Weights of a small GPT-style language model, trained from scratch on English Wikipedia.
Architecture: RMSNorm before each block, rotary positions, no biases in attention or MLP, tied embeddings, local attention windows, gated attention, value embeddings, short convolutions, an embedding shortcut, capped logits.
Training: a variant of Adam for these matrices, 103M tokens.
Each number is 128 + 24 x the weight over its row's rms, rounded and kept within 0 to 255. Layers, rows and columns count from 0. Numbers have three digits each. The size before them is the row's rms in percent of the matrix's.

# down: layer 4 MLP down (transposed), 768x96, rms 0.122, rows 200-213, columns 0-95
# up: layer 4 MLP up, 768x96, rms 0.127, rows 201-214, columns 0-95
down200 108:134076090143157116136099119136138102119093097112112126134100093149122155124182120150122155169168146128148091138130119108147102118127106101110132104120109117119190121102140154128132118138121155101152103089099113131132093162122175131127115061151120180130136166122121124114168117109118142144
up201 099:136143127171148196136138164085127148123157123131131128172144104154126111140107107143139085140167155120161118106144092127149148133100148112144100152120118114091157165135092130106154143123126181134105127071167141118121105092144145109088093116120103150116146157122140151137132166109107147121
down201 097:147132174121128154120121116157117173099099131103124138126158144165148148086140141150120084115126124108148111132150098144151110096130114102129121152096105143141112134113118139145159105136191092128128116139131201134151162067132124174124153149103115127128185112137157151085152141126128133127
up202 088:125119130139108167119122179145144146144131138133110150129096112139117125133119083143154140122118089130140163125164189129131132146135144108175111118189125149128184150165067137103149130132101167160070121145136141130155113108104164107107119104135121138132095157127117125133139159143093152108
down202 089:159174172135128114126117150131163159097118164156088153158127114121111143103112157147113114133106125132086114121129141129120112092118123135173143182150133141153082164149138109116125106126159133161088119118147190142125141138169125165149100096121101088126114152161140157118149140170132134115
up203 107:101135139101096130085146127145167152148114130077135139097138128083125125126143113070124098154137119108144130174121096136096088158099189142086161096102120109109114083133127101167094131101083139142112144127167161143124117129145114150131133136138131122135127122118159154151164129145132094132
down203 104:169125112134129142136173151139141149109147085157110164152126083120108106122104147115114079135118145154119085116133133119126121174132114121152134139096111084132108128150149127127087084140186146083140106115101115163113122153107121137177124194112108097118164117131094143136118127118118147106
up204 093:100146113080128142091142123144132126088116144114096126127152121103083105146145080141126100151138115138134110154147139124166101160141173093150136125121129129114090152120137110134125146142129135184133153126104142075115094092071103140123154123166163163114117064124106149126119164131140117139
down204 096:111103132061142135147140136102120124155133107110144141182136078122131132135098141167095133150132163136087125180086113133085146151112120170127108176086140149132127090144135130082127124118094103138125148152173123133142143133105128108115129099164157134124110142111128146128164125110151102166
up205 098:136114152109109123114131139096142141140093119160155130103138081119079134093176117125128144183161128082164111142131113078103156094131135108150134151110125137172141150124097133127148138126136151192082103144136119156114116124123116112126126125103112117115169120139134126163089112145180134088
down205 098:109154124094122161127104093107160181137088131120142120107167131131137153128107097092120135113102103130095150106100094130178135112158165119161123156122098133168151097120113155140111145143173147168092116118105179169136109114134140155126117177130132127130124113164126128114147107104151087112
up206 099:129112114121072144122176165140151118121163149084157141105125130154118175155117112104175154134145097122163147140080163156100092105135102118099098106112135147125145093117114161151150147112097158155148155129142110138133153167098139117145091161161140127100107158116118110138113112122141158142
down206 098:154092135105123157149147112155128103089110130151107146118145095111172090146120128114131120083168106116127140168087107118110100113177124169084133175147122124135101106113133096095119129093100160157163133138141149138150151178081132133137136117157117122133152087110133116107142141149139159153
up207 108:109119119127106112144118138130124155090145169177112120089157119115116125111148092154147100141156135116111133157164113089102163106152139164149124115165092149145127129078102130088145153124074123120145158114169104148120125131116148072139148172151116124113119129102087140151182116146135129129
down207 108:135164109123102111148144130118117145171130178148125137148094153148105094159139151157141136149155131135085130093124103188106137133080124148127129112126167113144125133125123112080115124131169107146139130116102085116092098175162134147145159126127105090152170147127137164109118170113146148156
up208 108:113154136124136115147140127093151147137122123118076103102123118136068107121139123113112158124146107162121111090130155120178150108093133148141114119130122133105133148116125125159115148165076124132104129106100168088165119156094109137164168149124141109078063134125159111168137170113138131137
down208 112:187105114148129121126138187126169172118133134148161107114080145128130131125100110136156127154119125125166157119148149097091115106125157124142148112176102160155126146113139127113117108116128118149107132142136132106144137169092142091091158095125104190100136131138167107153141093131151087118
up209 098:161122130140102121111081134100134133124158119137145116123135140117125123149112159128139097146109079096184115160130141118116143130173170085122150134110131122150170128141153102187160132162127155163137162138166104121127130120142136131154139135183126153118116102118090078137125115078169129101
down209 096:102103100120121104118083144169104172111129099151075142122113139092127136106140092124185160144126120124119123117119134110116153126166129165127146137170127113183131092111139146163125157133134124160154163124143068139163104146148160103126108114108117101106131177117152124131127127098136095103
up210 105:128131131116065120151095165120154143133128130109162135117136117138139097094133107094134094132138108129113125152120170081128125172138170132120094114157168158130123158100130164141056141127119140142065180135183139146103098140108140120126143134129158116104142133106129149157130108134152125129
down210 094:122127124157105162035113135139112147112135118123114167123134178127129108123168114132123134116124200140147135119131147091132121119117117150131149146134130117105118114175130106151142148119149102119141112116118224117161134132159123170144118115154120114145144124121132168111120112133144086149
up211 105:141140113118139143132115118179132124139110091141193091125125156155094117163144101130151137117086158105138113133150161130165169184148117113112122122101161098130123120135110167165127162113119136120126140093167099125123099154083147137151152129134119103131089162133084121155127145167097144127
down211 108:115124120130135139114109126153112138135129120133157144116159116191125145129144104107105131142140111127100077128081130138136066140124123099108138148164138147117110113126118177125138156130145162112133148108153171104109092093061086161152121121101157160090082150151123110112152152150158132138
up212 102:131139145120118114111159109153146154174116119164146145124075108159099164131139134156126119123118156132148162111153105150130135154114120127140126083127115126141141138118071142114149121126104115142107206121117134085140115157069164114176097143152093135118094109105123159114119153115166107120
down212 100:098092122088153128118116142134066100136130138156137131143121173145129170096108150143152144124126125151114123131121122134144090127093141167103143125110100121108142090101157101091084098119167092150108134097139150132141138125154147123147106138139085110118121070103181099131105084113127106112
up213 092:146140128117083120113142103131137142097073110160155137154099133102108149131119161128130120131148117134102156116121113174125151121110102120131109093106074152126165104109087120118150171146113110185110150108123116117151062138119125108138090152097118129120117143088133160147131163155113179133
down213 098:121142116113109121145153178156148076131149116111100083156160127111159159100132104165112105094165156123146115163175144138151163156121102079138108146134124144126124102159137135128121113126102114120145127121104133149155158090167149144133138109087142162171092099164105104138140126116112095139
up214 108:093125118156115132136115133150119137138135120161169134113099083118106114115129107122133117177139167109150104079140142094139158098071137077134134139094126097106089101150131117124158130158131137150141135143138155134175136127141146079127120151103141121102071134145119164179153126134175132118